{
  "vocab_size": 8192,
  "hidden_act": "swiglu",
  "init_std_o": 0.0
}
Each number is 500 + 40 x the weight over its row's rms, rounded and kept within 0 to 999. Layers, rows and columns count from 0. Numbers have three digits each. The size before them is the row's rms in percent of the matrix's.

# layer 11 MLP up, 384x192, rms 0.217, rows 130-274, columns 0-95
104:471539487562509416460482524503468553495500504519576477455576523470487503516436507500570537528490519454503455464481496463476479485489508511515556570537483507495471529533627508560424530467552489461574472518513530497490551510528502440472480492467462514401535431450523506493540437495461514490
090:500583517460494475551529506500504502455510458456522488508571576548530550585504526549498499501477445504501476562489522504526512555422566546549546479482450519532552519489485497517443513497527542429524557476470472433506481449443468502410492469446573502506531493448432502504437493479505556506
109:439472547483531479541444464415501472464499467506459476605508549541540583495485523467471446521451584439478486473496568451508491549509510553454479572496537493500506441456471496457477455552470512525490476442488477489538580505548527477475529434525446513486424501539527497488558481461504448505
097:497494475486472479494557499509528520489474548473429487486498557514471459474445473504579521535521496487494458534513478424483526456585509509558599517496530436482393463498485462535465530524522505537429473562598526508484473381516445538589469442519405518480517481560453488525483519451533512498
098:454520504472519519473429428524497467445481593494504516560487504566505500485516457497556533440488552451483538555548520479499487482531523477485506576501542524412489532540482560455516471616523473471499488498524486518586476560514469432493521489456436536475515480540550482472521456470535478433
102:516430552513501509533527513503534537557530495497440511528488521491536432452475565462486464526525454491522488637529493543496502485543457486469555460587545583521475484513536521485523503429498469496486544532493509495538480484518480513565459506441478538454535469541536490538527432494454555518
100:514460459471560509459430490443482477405495442483516489476519538467523457494494539498537530498484490519439498452511483487479503548461527511505442508479482501443450510387514560551526592498507431525554529432453525499476505511565521572503503577465520486569563513458478529550475513483385507548
105:546536456521522469497507506515467466456559449568465524523510504487508508420513506515486550520472499524470571407447486589481491526481548549536408513551480540512499555474460418461524546491523536537478439500489545487506454525526455494514430517505454547451580492512534514531455467533487523474
099:494501534534499457520508484482523500424537470462500492486518549514478516467535409483537546499529483466548582551482501543481483536512542483527517530515502559468449466493438519523605516465491539588487464529474531500480517496458516509499480507547562546490463501507505499508515456510433554478
101:481505545444528426503456470588508468466485474527530524459509527517516484546535500485537479582489502561465494499469495460465488428471563518507490485517447480490474549479497540507469512472543495544438469514453541539461501478499522541527434458583564513450362560502551438485562486433511459546
103:458445444498478446447560549509431497453524493510468476451532436556462546490454473502487529515556536525510560505482470606577535483565464527466402477508508498541511528521463513448516479463518481514462523524533473422426466470522506471551512475501500532519512509554432514535533474455450514522
112:453497431464517513515566554410486531559449521485488554528430557487499540513472489526544531503565480502487501479444498542511466568511474543472509443528428545491511455463499457458494517449531521476499469504531481473416472500467548562498433495591580466536491456502449466577549469544480524523
104:514497412495473551507492578508508460496510537483479502481512529551487514440546490468511478470595440551480480438475546527490473526451542549517458552539467443555523433488382524418473502497561559523494498461447530521485459512461481538466504460507480492506623524426457500481519446552515494479
091:472549510565424534445500518450461537544484549518526507522521554465567439474519500499494541517475437489453490544516496597463519485483538487534524513419532491479485479514507492452457510528510473572560482518561482453472533432470445465453537536495510543502592518513548489477484488473518499488
093:464521519555504473465520517561486519536512497459575534542483533496523486509541480568498515460451423485512507423481533528507496491582478473494497506500485489435537567528415439469522553557482485468489506483470523443476488516482533449412495530452493512551491536511506501482434449530513485430
093:524578522503516505486522503502469462489480527486448504570541479495541412559420457440478479537466505427498567474421414522505501547501478613530495554530472452480440522487546389507552506539513547511502504497491461513451552569465564528511539496504506540487467566542508542496513563523559527506
100:525543513458489416477562489523474513482450418476558540464590418463539544404466545522485502480541523530520546503563495504486515521410499475512515513537506423517444494421545597512539477467527511498448408522549553487468555470472525499482537464476487486488499485491505415489468560517494471490
110:510456481497517416442457478430493518496501445569536482576515453506450490558475492482430479548517509501490462518490471449512556544493505428542520475518474525415466465548502429437392489476562531558504453502416547445421513529467479534512476511486519542471506494445484484446484500431532564606
099:600509547475505460451516528501488462491504429431542445449501479515494490565481507545444486480539496420510452533541469565569504477548522459470546522562487581514510526499397489625452541474512453498437518547567471545546467464505474456449524540472442428515475531450533495520526483529544435452
106:592423462528575501547524490522526550502479464507575526511465462417489514459444438499474530523523527568456529457565459480457472527498474565457529565449459538539492449493464515481501521439551544539497508534517531534532463507502464478447581506487543445512481498439442532498526532457452582488
094:529502485546451469464559527483534531475556438529550526524467507486563487429512540506583517496530566492452535484447484466459474528539439486437539503493547504434450538424508518459568481526471495518521503510461506457462539414459521453432480501513507518585497522553478499477511493486453561568
090:518494513474538550426612525463537501499503500519511538495521491558486540511534522480508529533488422510491522487476419532637572480481522582479530515568520560509470463490456488596511545556544520527425534424445475510487497459444498505517430460585497531490491523471585509482476488538462557528
095:470556515438474545494467525430429503518515515536495502494504419524546518592506469505580538453505459455506476419451513573479481486433491560532498492590502465477476509536512441560520461472493400526488547512528461527504535490504543519439451508506520538444547496482494524602485499491493519557
096:537504511567498566507502481463554473528533467468476580505549480563525509526525493448459484553488519469487529441500473495497435413502467485563533540541483552470477488496452456497515524529521455519476560468551468538532526419475391474495456555512503462465546450484481462419459542543468522507
095:552498567434536451449491470522487493586537421488492514491505541533546487500531525540501583475439523420480541570489447477460457529528434487484504466621521494461487491517513494522479529434424491489534527407417535486548526561459544439526507518486491497497487469463511474516447504445447486430
106:533461533512532578471514566467461499533466525455543554504563450523459516421510519512487479504528538469527477465497582505488498470469439454555497513493551587453521511480478505499525389483540540433411499472559498472485521445490535510546484537508516464477493535529539475494547500493497512645
098:522530549502533569452521531426513536462490492455562412498540484504525501540513557488505526560470518456514487529502403482492464516408476466472503545500469504499530506489460524574515538473495477499514518500543485467448509539531496548558515424474528482503535541493517471440471539506453513461
103:599503500493528521548479405532507496488597493476535538466455520563513421521479445467544509515490488518496503491491477507494506560499489484591495500507545571506527518462480493454497507425510497502445460479508530503493468479480500611464552503600479499521517530469502501504550522514524482465
113:461544509485461512517463549584544516534450496505481496585531588404492483490635587517506452502484459502529455494452509478433472493493486463408535484505448447568481579431544497511502494509512485419497496496544514530505456495468495478520491416528463523477511455568534447475476522555472416552
100:540610496490494539437492526498503452463501479429433463534434526567534483460472507464496521531561462442538517501464513519492639502525505490518476454458469556454540481546497471482530486489526495537524492558513517463458532494541543456547557497460423554532423532469460480485519558433497500523
096:469530557527495537516519518502503482491466476525472464493478518473500494510490537525536508487492419458517509485520569477465501433488513532532562471491510482505554478474487501495530530461465504534549564556496492474510483464474490454514503552526498480458479508530505528453521542452498526511
080:515449505471460482543498436522465498468494467544546478426514499618494494551483478515511488530475484522492494454521427510474599512496582510518466466591484382473478536512489484493474500476463499558504488453476501511486529466468489481468532495485465546490465479444489502514611541487513514512
096:565458466545453502577472431507483534466590472466468504541529427511530467548550406440461510469438515472487415504467563502560477501478552490528521527512481532518519472493538445487454490459485462477488479497523444445508515461558496516564472484536501495491500473477473546478509558505548546493
102:524424548504552476468519453535474466498538518512539465540491507470483527529500576491459483454457559506502538583393549505468613559507516543498515520431501526416537469522541500478542476460475401552481529517531513531553579522539386523379503422499481552508527502416545498493497433559496506514
089:493546482533497459430413500577524500531449473402494534528552508487485531513529562483504484490557499509494466574578492397474536465499515496522515510515417531457490496508532487561442516540502557473503481485426490574528490502471508485509431470475471499463517470509415544490510449481500508556
107:520464587512553510512509509494502570470450553475505492498480455473590485572526528514493424463499434567503439442519552557495466492441453450405497542462502487524515497481534461525525522541510448534460477477500559454472515477465588526459473464484519527548516527503552569593469485526463513548
105:557449507477464447529465533494523517486492451480494516475451472544501524534529521501502511483426450525502420542516523573467527518528420505522568600481406441494517515473509497469452570565485511474485553502571481433480543520503499507458450486529491455510493439550460439520503487437504531475
091:521533508504469537542485465502504532509454495477486505478485475532511471516474494517503457443533457501419579567478485441493476509479504487500538563382456512496457462466439472473577544490514482488498488542447557466470371572463524533512500571486369494523500420449557457487451518491468491454
095:575486449463483500511442442575461557491481504575539451480460514519480482486493481537504478500521487521537517507499495516545483471493523486610531454477463528516454469480531469536548484564461420492454539531502521472428504471486538598526463454451484447382536506522518522536420470456482533465
102:521530543532565460506520463476527509492422533475556476528563482470552553495488527483470521349469531475505555550564539449523601442573502477472464551514448507576555483544504493534581506471556490471533494552459468469580429552509509473449453489508498526511493512633488482437526477445489492511
096:532476558509537487525526478468524487426470547501462469495498489564515500536485472460491470525469459498480479507570532457569515396507554559542553505531486460522419499489597537478501504505541489511495494534495494455480521437488555502549505418497522517488523473479504489647486428412555484447
096:518507513511462434472481484465471438545599488502579513486506477529572532516526520524478515520455461502502505519426518534498522462486421540534532456534434533532466486560480478532455486518474429468411479508474519512538497484495443504490465544434481476417521532485527473543526581515449418490
118:479572439509450499559542479481476510454480466561526423562472493501524484516444542493525509512435486498518452525432582471491507546469545559484483525459530436548492554519465505470482532530476470468455517512431460574427482470458475479602499459417532494537506468538565460495477541451485530517
091:515514477515464523478525491489491521558528540434584502480533493475483518552563527562443510459518531484438524517467537513476483554428479451527466483518535487513600544481383467467569602513495460564481562506460530525464519492542508565475440509517519500526515550440522477581592562512514484541
089:455453419487508445520526496548570491488515447496464441535542458433537458530456501491464519431565521465535476457426465503489549480592513486522481465478455512469532498475522518538534486508413532539531507457545512503478445486529400541459579538526545500499495520562520499479442483479417539533
109:507519497483460446448442420523501613509473573538427516486479553517459491440552485458501417515547566575568478519583478469404467539546494521477498576516448462487549464521512493494528518445466529510527487487509512405543475438504399470516544441508460528536519469440526429477488494507544527563
094:526491497589510524505508482416486495495457523471431452483429520468411471382515488471473521566517471489512492397465530507493464489463523510573469497555520480457505510550544531530462521515508445527489508486619504577500469456563496514471508498478486517639497527521527575538429466490503497491
102:592517530470481557428476573550520430489534469480423533547531463530446483465450512508519480418460467448496516487553511507488557493530497505434462518497487472527526553471537495454535457563482538425468454541523539577477501465434517594539512581502447523493550518507502462520510472435515495559
094:521516508394490515517429441511508432539484544474511502463476555501528548589548505528439482484457492509470461479492498536455480549481528494510515429555447477504559535479483534485535408482476527476514444473505493463472529448528418491577504490484469442435492519598506553496467461559477502490
106:463527502479493450542469516550460511476478499459533541489529527445459583486506484454506515561582440553550499449515476495470572348486513530527499452517454452468471490533491497539526466491449531522538440539557472499448522545481518558526426453498447459492536477463528525510528529436480546490
102:489531458545473478535476400485451534490492557501482507460455507591520422543519443471543441483475531527511524537546540426487428447568471506531545475464507515436548457503509509507510507478483435469435505492524438472475471477430562500507515508460480507478541490416502510485495548563478500548
099:475497464472528441489442510484498538571478480515499551516499532546494441545499471492470454478520498550494478519503582482532500572525554466549451467540495500470477485427465627529487470548484478550454471502473509599515525512525528463501508469541586530536453506492443564498485514522547561492
104:495483412478476455484529523450471477537468479498520510526465540478450518467521437480495485551510495510532483408532473518493467433434487492515488556549431474474478494480554504498493559488436529514470492487501577529506422526395495500542483483448466508448457512433448499532506504561533529513
099:486540481530554488519530489528437475542418393522530499494502497496507460498518583452470587527465525460592491534547448515487494533469449506501490558529479513472514483528512411529490453521415491438474528497541444469486482522496544515491467516467483486551562511504441510560500490491526552521
103:568444499474495495463470554511479450479526472524434555441498514451534527487467539418571525484408525496487458585432498490479500492523536452499462489508474513509459516474433417457468535523466426586478485559512560498469562532447521443429495516504502505410555543477510515488544575422420463476
108:475478465533524496485506515490532529476464483487553432522530563499501524463491473463525517475518526462580581408475576457496498500435497401508463570547494431521507455487558534479467535425532425515487608503487532507489435556489553428533523464475522495420492501543504485537547412508539485477
129:482551541517506464494492543508499514498541433426489488498587494534481540483577495483486506486475487461533470528400431476542497438508461476558482497497537549478535548473532567492495498460422532523496569491438536511437419490547492537525533565568544534464540523537529448522471521408494492520
097:530524453503467403484538499506586452508507520503494443450518530464486476495479462511531475547527523499508517518481470523492567485521491446512543478509540488519485526540502463527520512473508482447451451500522473537485413501461484492565455458481468451531488564489520524468587553487515563467
101:529589429579494513457493538517501480447526493487488480532536526459533422475475550552525612502581461535507433444522572440500513544531520534482518444459468459504516410501555457576477488531502486469503502558504552522518502456541539559512541533514451493513500581490485447521477459465520558534
100:467478480458528525532539517549415441491559470498508512516506515483561492588506525494421453542545499476492500424546538543587475394482497486512493473496463522461525482484492502451472456481481539551464505590519495500536522495488505465523502550486477558449570505478588568526502528472497443513
093:500517423519418448549568489536366558516495488515512563503463478498543508588526546497533492525509534420440490466521417546473547547475499552464507475538444508527470507522528477514476538501485546504506515563522554522550532509427425491514546465506506508497502578513548531502514490429611520574
098:502529551514460544478508573440549561445490438472511499525522494475501479534516453465515548503511586540464516408458476471465523447462531456535555449536456524457419455571565528508506560511532486476513510437439521548531516446474445453534458512524476534466535446512542605519487513475537471475
100:448452487484513464537549553450500482515521477437538484576440513533460501569499485488531538511497555556487479516510478426535517463513538470534492547555444470547527497523480532430450431463536468459486540455514514489495589556491538515464538437500535552492473505516518485463448522468460452453
096:521476618496474454470531424488514475448496452516494461507437572453500468521489502535505563527478487516518477499459511534480498522435563425501462487504464428489445452488488521584528531493581534530452503529579454519469463540475485622463515448444499491499423490544463537499402554543522550541
098:440505504439545544535475434481439488552596495507496478474484493489448547560554565416480486438598467506532497499490527513465483429486504582543503557457522450567542473504511511543503441503411488557435507491472475535563505461445496472452566479497496503461512483496471542471512517522465517441
108:555504431538538534470521509572530468438457463539549438532486526538457497574498517530486484503570519581529490500459453448528459509509472493539535507555527489491489481524495567518525522456432466470471456483500568547489497494569511494505522487542565513409449537529545554501518482534485538459
092:497515506491451474477491496488466529470499545472518581558538600532429520495566566458528483407478469531534427463520579463503561481479557526554520489527542498461415539448482466527449503571505558539416467513511535468505498523507457495442509455486433486496469449479497534495450457470534504486
104:549508525452507490496516532469506588508521488512555508489442521461580494522570505485514479548513424550531584525515493501503519452541526482519455547443535469496504490467464484459525523501569492469571507589469559487499499500507458418566559463489486487474585520463504448574467494523501495570
091:465498484495478503497492483574519495558498490475508604426538539473500526528485465483429493477472500485523521484476551522503463537481464536484519441531492494569529555508467452568521450517541487515487451578532544500518501606547483487481497617524523516469531471478572497447438536491524503581
101:486487512476504505483475490476553398510463498477479479469498543526571421510468525477496490464487432539474514495482518631573516602525531483522627457524520572491497469485448439571537452571413447544529486481527513535541446514434506513491471448525490442506560472487468577495507431464491582501
107:479508473480477541521513430528515495540540529493529540502463480524439480424522585492450525481486452472466471543514506498554468484540498455503508463496510486458433395480428525504425496505451492514563527450442456500479519531506525452501531416536472493465455510466524528518521428529536425532
099:549424498542520549607563613556485440478524455469455499444510507514466533507498485497497511455577446474561502481581469513551533455497489536575479463486446469499531491473492583524455496528480539518542501497512455540544460565481524458531525591487488444537445482552468547492438470481500483564
113:386560436462496567511433466503461464418481493407473444462477470475516544556496495467517526478468491545563500510542464466505536474524566444501501383489496508491542437493512513555418537475480504482460579470453547467492565500510547517493457487536437455475510512534521510464478541530525502524
110:508467558585496506577470550506426503533486478439521551520566511529533471556490406483531538475483536484506408521461459515494470478461420484497496535499540467538487561462539484420516506446527453536462457573536516561551462505442498506505508503523543497564444512538451541519462483464582496435
104:422494473498476497536506530503537551559485461510501442415480445472508514483491559537502483537508458551562516442517555445558517466559488566481541544452459479612510517566454514506490515478418378532453541524540505437507498529501455494532521527533483550423472478516548513467499491503491531464
114:516466457466515630484533515459548451523598521492474477557491484489554475529495542481521509538528501456544495464461567470490519642428557517484514493512540495489455483444464606481526502512476555522505515500540532522519559537478534509526537526550511498544500487499481500453531526476454439528
098:532581578533514443462505527509422514486502528452453442575515576527471483552531505564479434505386534495475495464509484481493497473556438475505549517469447502493449511530488524457532541507520493523539508526500484564516505506505522476479587472501467551521492487472547481502474552456442471504
104:418456493530467561547528465431510443523482480480505426536539497477478524517462476524386464511456476464528547504468566498545554435488492554510537517428542532541558467542493508529528545402424496444533492442453472545512562532517450547465504520500491548562512513498490493463543560494612504494
091:488475452508476563525442476536540516511399520475477533472532536496437490534519517506467519495577560494594391509479471464456501482372566499467460546554466506421476513528561497525512468535530476478512524406471487491559421544478466478474534472484505473515602482503536527472425475466541553511
098:563448434478523485486531425462537469513520459422502527471493453483565559483495537428548504496499457439505508514518489524487481481541569491515520494520458471452464525531492470463492513532476480494456411546458548477561502496483551514485461491476507507444532457488582499493536522530543482539
100:585446431504531513540549546529467466453421489458472525468512504467500481453477449396463488478470522485479492431460526544557483491447527525471567512530542474530427529455535523539497489426424510483528471501527467496549579515545396562503436549583545462480488412500525504483481535545460473511
088:501514503398538546492573463499522549507489516589469542493593474504568519506541527484452519461424452487556518495453493488403479539527499537469515488488522605531504497590520539467462530508529502456448463542502511517513581521505472472430542547500437485451487473525518518458480513437465460428
092:525510506496535498492493479530502441510467583491507510516460538492517496517580461488507487496509493463495492510484503493483421431516501472440531501551452547505575512474446538466567505478455533475482468499574412530452523492452496494574469498505509486441528501560470528481491537431448476532
111:497532507489558444559535549532524545504543473501518468509553475509524565530549574565498459514500593559530453508497458479543551519476433516523501521491545509467551514562506535510461470447525483414514507538508523530511529501444442452544480535465503560528448509513525461496535496491610511550
088:469435472437484531524550476457505492528515488466500465521473540482524532505470502465535418526523427523430531485540518469468507553459506537494516453492595437488563450469464521503507473502509478440433555501476528552521534534490429426453571595511454460469503482538499518459526500469501472424
110:527435440527496496490522492541526502416491451515497575539416488493461468489510462558431445445519493453516502499453553514528443561544563467460471474495502434493567535465501473430532541477534447563497450425410486474454402515486508504552530473504533485456518482465511521555502490577564562556
099:516577472527523493539446558518465559446528488487517482465543465463510518512433516517523503572427599542482441506491516541448481456593541472499567543492562533478448565482541583453520534524510507522491507443541515533488498562496496498503500509500490568507509464478516534472550566500474499503
133:464473538512436498505505491461399485505487478506508454494536532504442507481491472529501501601549514493501520511569465544517449516499521426506510453476491526539518523511478575518490474554449396472515510485531421459471471548483454498452530465516465456538493511516421498509549467412447521509
100:472442456445489515430573485478456546528480483463524523477490583457458418552445481511427525507565474547536500488505481497524538502439538517493458433545575474591545449511496544483501570455447445510484442509493417477531525529516407483504417469454443565504446435479442472488468500481475471544
107:502515530518462464522493493589466559473514457514539487453469498488526495501482533551533501465495435462486522491401489495503467516451463526483502480575479525489541476467538586485470516537453481521501559540565470455531458454441517499526462465510502543464486421473472506489409446519526573556
105:513477474518472477511508499492527565579464514540483573507429586459458460447514522474464571475477492557536592419552474513513475582473481492464477465474419464503458523510430548509452529490538470506469497459485476469469426437418502543503527539473471524448539406538455457491497534460539559470
110:542519493495585503473527524460455455513488496453481519536490563503424488474441523450447446541414460499496542535523493529499500529566463414523545520565483568456557478485536535479504488517557564532455510527527555640504496481557487509490489528485510541586508510549478509469501509473444481530
106:542499498521612545492502574476444496527409499540516487447507446528519441438538494487507405505492532455490505502495515528503491503498517496512480543446495467413482474460471548455416499518531503482503465528475511480546518500490527476476588435521484567498492498491536537494432477497509536503
102:575490490473469426444549438518489485517537580432472497563462579555534532490481506458501512519487493523492533501532491466549505429503556581581475454502464466457489534416547504496552490520439529577436484467498521422525485470503491500486516586522521456511496502407451439535519405495542406492
096:468482519516526504513524423546458423453482406565552539485517536523509561531462454504542564498512511520514524526463515487469509548415490495493478482475504491485455421447490494477475498549469456447459424543450508460545533546445481486527512499495477463524511525514563437460500455480506426514
092:464386443485483460510470514532496454503510507397524533407517475547494546460492480453469530584477527480526503489476434465467509457428426440511525416463525449484508541502521475455553529427527466484486483528512452515533480506525472531501570534488466507483496464463435434500565452516506450456
100:490459511494538442545493412450476533557423542556493501497488527524543484507451580495509503441524539481437541422495435493501446462482531468464513520507546519499451472534541488525490556454536439462525506516476494551555513470506390502466490555469458473460444517522482480494499530454476490503
090:489540474570482501482440537490498527505526473458508542462446500481446491525496520482492457457527509507434460579480494477520498511505505539534505482483491459547440498563535549489487467496457456496517543592565537535484391473476558480543496497640542447527519509482482515489493529557498496510
103:476472480485440529485473497434536523472547479499537445534498508522520539503496459503551484553431476512508469504531512481507454475453520470455602442538477509521478442540505528427463475449514490474447486482472446536476492473564493428444496511447512457431509514533524492543453527442449461406
101:446529504444519491501411462489547534526568530510507520478517489488550506537509522535498512543462476421479513462475477490501573531449431513490535536528552497491482541566545520502491489548447564506468491493493563458504446511520520514591551553490579575545484546547441499497509524479553495461
094:524484506530538500518417527538530436365531481483467570420509456494571420501485541493535513469492529457527487486479479606457500488497555452563416525463548461535483465542482491510554519503514449509491514500601473535464474511482482530509530487457477464474433516487501476546537458458508518507
108:515466468502501418491482502449471543543494520524536494419481536489570511508549482577474516480490543555429564521519458471504457469500458549495523508523502494585475552648517503464510509541441427507571459501488548504494506479509505459478489517573515532514491522441528481524522553521536527497
089:464502463587465513570540452492496522458505545466496470446483500493456437522501545469560523466496429449496554544461487469466485481539531500461528538444532528479513476432522588485442518573451478530476506551421456554445535487510527562493465430480438460571516545495536461483512472504458546515
098:539489454528565408534509406420541559485505473506489504523432526465531485539487524505516517558539531566480504559547521444510519526531472473506539482507482477449487525517546569550498509518441516530477513518503460490485445563467434430525576488474562446552503453524579444444467470531423559489
100:554528466503519466513444478447475458503531435555557474548455430548586481469504437504505576545556420525460513448471496525437486507447485451483544496446476454522547534500512495522491472587572559515498518493535560560445478558486496530489516498511459483495452442480488487462448491468459549525
089:511554513476543437479431513531473393507414526483414503496478534539509489496516428558473503484583537431498517483456522469583493501497540397544563589485510485542548550558512472512491501499486546545535514418529460515468466452522543482499525517448411472511442445533467492548536460470467516554
100:486470511533453515439554475542476446479516442505519465470552400535501565521533495545534515526551500519533594573485468538437485503499452420477487467467590499567504434561587529448439509540531512566470457489578479420428517523536501521471509534489519531480526508517507466522509543444520381382
097:529486510590428459506547465564557521536501559523573518431462470534502505482422469541507455422511478522442511436475485483623420464479540440478516469494471492581492492499476416533461476502525517542514522469497576516476518522475441399518458563508555531395476404458480614491496468534542538466
095:493456472589472488499491509473491442492501488506554463501559573544445515513493539554490526401458532507466520526489486576437517415491473530507472453522530520450473439490449491473494406486540467465535508586494493494509476445533438529423573461484499572495466531484447504471541503520561513510
101:493553488438491525493552576497473493509476474466575577459470496498498483473495489551566575533520442467483560453487455487510501471463490570527489427528455490540556493524482464511508494505493507479465535480560437516497501478535457478470460510514558522512517457596518598583528459490537548537
106:546551504534489450517471490495468457482525499556572463473492466437538564505558457526510494493484492544485409499485541449462501588511603514514517470530525466516555493520533533525467522525488483515549481578497540555497497528505491445512529461531456547453524572389457597464461475455506482485
102:478472493514465429514564511546475506585510509539500497476550514467507534498424543502470483591488500544452547551497428486540585487447500505536523446499519487454417486494380527486513527423489425511516498481488496554486441508619486535521472513448487491557475498435510488534527494463501496477
099:551483526495448529494514522439470478543493504503526503385466557494538501482599496493511497487551509535554475543494547503476563414549536534504503503464506527497446512533428520464488519446485505527490536464546446499515522462530489511508513485510546519491439452494448489459544500504536442402
106:520517522481489520481565460460527591485472499453509598494561537495484504456550454528511524471513476584479491499535418534483485544483525529504498465510471428496469449528448536539485502507457540529457537522466470541543427448486536464497564517448493517437500449502458416521590469545438523509
085:500557485522505437513546485482538416431509495459455566462494490443481477537533556587518483538534505478525433499453541510546569539489423521519553573516510500446455495530446429489473536542618490542467536545558513495498496576545503515471463431508536570494459475502464496482507493479507611529
130:477541507559502494550550498521522467463486483433509466490483383512506512502498505517526573561467510472564476496498458514493490487538560566539535449466516538480462478497412542502514528571563435458462455518498470444560498497496516499461513416526528417494515484462454544484424517556486536508
107:510553488505488477511540485580584586550511565418488469510520459490462442513509524458531418457511467443541453508557490516448535492502498533480481513539460501514509450487477469551462498549508487508515569572468459470503456522484409468453510492484459498560566457471517525440539458480498488425
102:492465574497446411548526516512533451499465440509466443595502556508520503460529536524500450459502524470482487473497500512506504520493529510514447489552487478443543568537519538572504495524452440410579497485362557494516492524500568530502457499513536535487468431567497504496553480592531453433
094:528495502525515457522556547477494513475507468492548461532487525494482523474450481537424523457470469519549487492476437496517566498542493523551447575469391524447541431506516508483470500493515534550529542491531473568515509629575534491536428499526555514493493467487540511537475492482507501510
094:557504493506535461523554459491508484490526440534533485423471522458496577492513498521558502510387566505457504532464449478445514480528514574513575550539462473560435465494498389440494502471509560519509498517514594483493503517481484515516494529418562493462519578458494526482462501488451514538
102:467415545492494478495518441496467602513496449521496486505489431508491572483474496546485489490479455433521469494535501502569476501516475475499441469502465420614480497515510550543493528490536534432515442564542481485503453470483498506520474498487448502507530508498498546590547541495487512557
103:468524476504547495572463516454499533442523529480491540481558515511541497519453472491429495481459485465451465523496516497494487540555485461475470465502461505386489530509459524499547487440580506562495522547554520547523536427444548499573485528487512498542500532503535434497478489485540425572
106:494517526479498410516523513567486538508474580493591452516530522502488572597471458471521521476554478434534417530500575541426551481555474492444495517497531512486558508506579527452502465512519530524510435501567465485533478537533526496491513489543497463496503536517492527471500459465509486477
093:478510457579464512547506479544486450536529522512457541527462528553426521481548541486435457521530510505555535491503482459512484606569467488519445447543530474427490472464497517550534504547477504521503525583467447589531427558502462508447517537496534563481516520464505427454532482537471449537
099:511427485469416533547525445478487551449534479454422507561459426472499416599505506544478460499557472501523509472513503494488441489502514498514484532497545491504491539513493487506494496520467475498447587421425518470453493498472538551493486454517435455448507509434532431514529453600511480596
105:502471479525552495455543455487456571507447521573510482514463446443458512508455470499463532459514492474493519483472510455541506435517541553531479479526451432513484484529453500419534475563509527480521487411474495421514450441494540466494460439510523477485548538497477505487559477500482541547
107:437554528481437505435518505533499533473545495492463430480493587510494479556506476534449547444493450492492561474579493572592507497459486492566558414496498523536487519526513519505516468528486505590543458431538451467463461487445468457450513517538524484415550542479507527466461470438468521603
093:530557576543579566490478556524471527524439482502491511491465454522520532516483545471428463496460569442527537542514478475508503413522543461527543516567500476515525533491548511553467511493471441475506520513536403455546505484451465544521501490497456459523574522507506511521492445502532532533
093:492461482512555451521482490554478508502543482491494482513523544465565411474506508529507499510455498496496545475468455463530542487487542552484455597511543487496485399440520532450507529514498476468528501487425527472347509474452517547499485509508494450511493519529492485438485483502501532487
114:545452583484532505465515519494435541648471451512524528564518530451459474564535434520465490549414546415417514561484483460540425529526521503477469436539440622541553550486509498469490476538537493405474583501504564467503462472530457442501478520494522486532473514471517509507515498480421498493
098:486548527556577500581457530498520497483524481479484523533409535495548452498462564550530560473516516405459490503479454522534489573484492516496499471503448430458562460439511434524497462538459544457435480489511486519490521497462507510487511478562473460496509454534406476530449501527469457424
097:471512441533560531537517465551448559457518501446540476472533466556528489560541437519548512486467519504547550495550499508539499488502586508500491498496503487518495452446534575522492520527551406496528506461472461541556507509502424554511504475445489451518467494490486442490485502501459532439
104:455453504486559451536488460440514517509453511481528508466434498541485451404544507526478502479555491505503522538510526517437582519458506510466522540550422490515521498542504442526488483587459429453489546446459564438505536551525495603488461481497507514569586419440458489566454534516469519481
092:527517561473526502552510562543501490429475526495542492487592502512433477496565382557479493487467450581485544506527535513507520554550500511396525486526494552462466583506511597494475499457469493454482523505496540459513484559464478527462397467495506502492559503490444491444443598529511558493
100:498412480500543499598556492531501520439428577484451514572562461466520501439532462489484488452453543472506512515561567459522523497542492460559476460565437462479434486527501397473529544508453501517505536466449565465550475590531503527523473506496373444436544492493516548496450462488510489541
108:479530506461508506522497524501502504530481473533537490534514538521507463567619547525460508503446501476474529461560512544405502479477464482512536477481493513501453504527441482499526468532525528504437461505528446426485502559517490580592505486511620437467520444539523520583470464489515451473
100:501488508449511566513494547514482466488441495491447527459510573526448548486515539556449546532507496472581378443491556578516498469472533476532568511483448506579600496513469553529503543499458525516570498426446523424540486519546494534455453485522550445506557443531431491516478506497537498504
090:423518551443471516504429505517474591533450444446505514504569481479472488511430437447548505460462517520544506405463539548563423495501512564424489551472467505459471496552505478535430532518486507521468445542456512501464503528535402551508474536487553544502412472479587519499521471532520486600
105:546434558543477527528416488480428513427515517459549498501395539459467479529441522490539449496456462517520527499488519399455464496524491509502518444521543522490501562480511480513500543499492481478510504528385454484527500530530456471502405465496513446495494510525444493543546465539451480519
097:506550506457503485463537465541445461499436444513512475486500478520443432464482482465530438517531497485500464460454519560470491534466575462493529509455505529530476530554513546469472551520507520486478494558459523466522481523453488549451478530481521476442520404505508546456487517427448506553
098:590545382508442580471428462491554526414560458517466492533516527453461495460585532484568462537533464494474531549547529476545511504437575506562438513514525552502454486541446482556476522474436485519557477480499525492549457492518497490530440544514512521500549505482500522479579492510435482504
107:414503484445587436541463532518405484435397503581526575479490530477544528513516479521464477541450463514568500458527471483518533531484463493572500494510587437554463517542492522559505473532447511426512534572487518539485475552425494490482460521448504441422528505470467444466511502523476472499
095:479476506448494459466481508499545516553469480422562504565470504443408536514505543424486469487485542466472549499529500513546528547500498530535522472448542499524494546555530461599488470475516373475507484536442513469506475442481508473498479528479544542441512450476530510538508487433537472468
100:475429484526555512492523533547432580516470515430464451526503557536508490490498543512521507488486484527506439451557482466495596535532613469465499403480389549451505527522569517463482492517462434428481520506485469441481448525487542450507471435496446525547509520540479550514460483432454538505
097:540520452500491491560478478538507407496489527546565502529464447519491535450474488507462457523493546480427509469484406534576535491473478541501534502475572447512480440507489444611507555468468471455478526459534515454482470481462507498552535465591600561562484489517538558489524474506562538557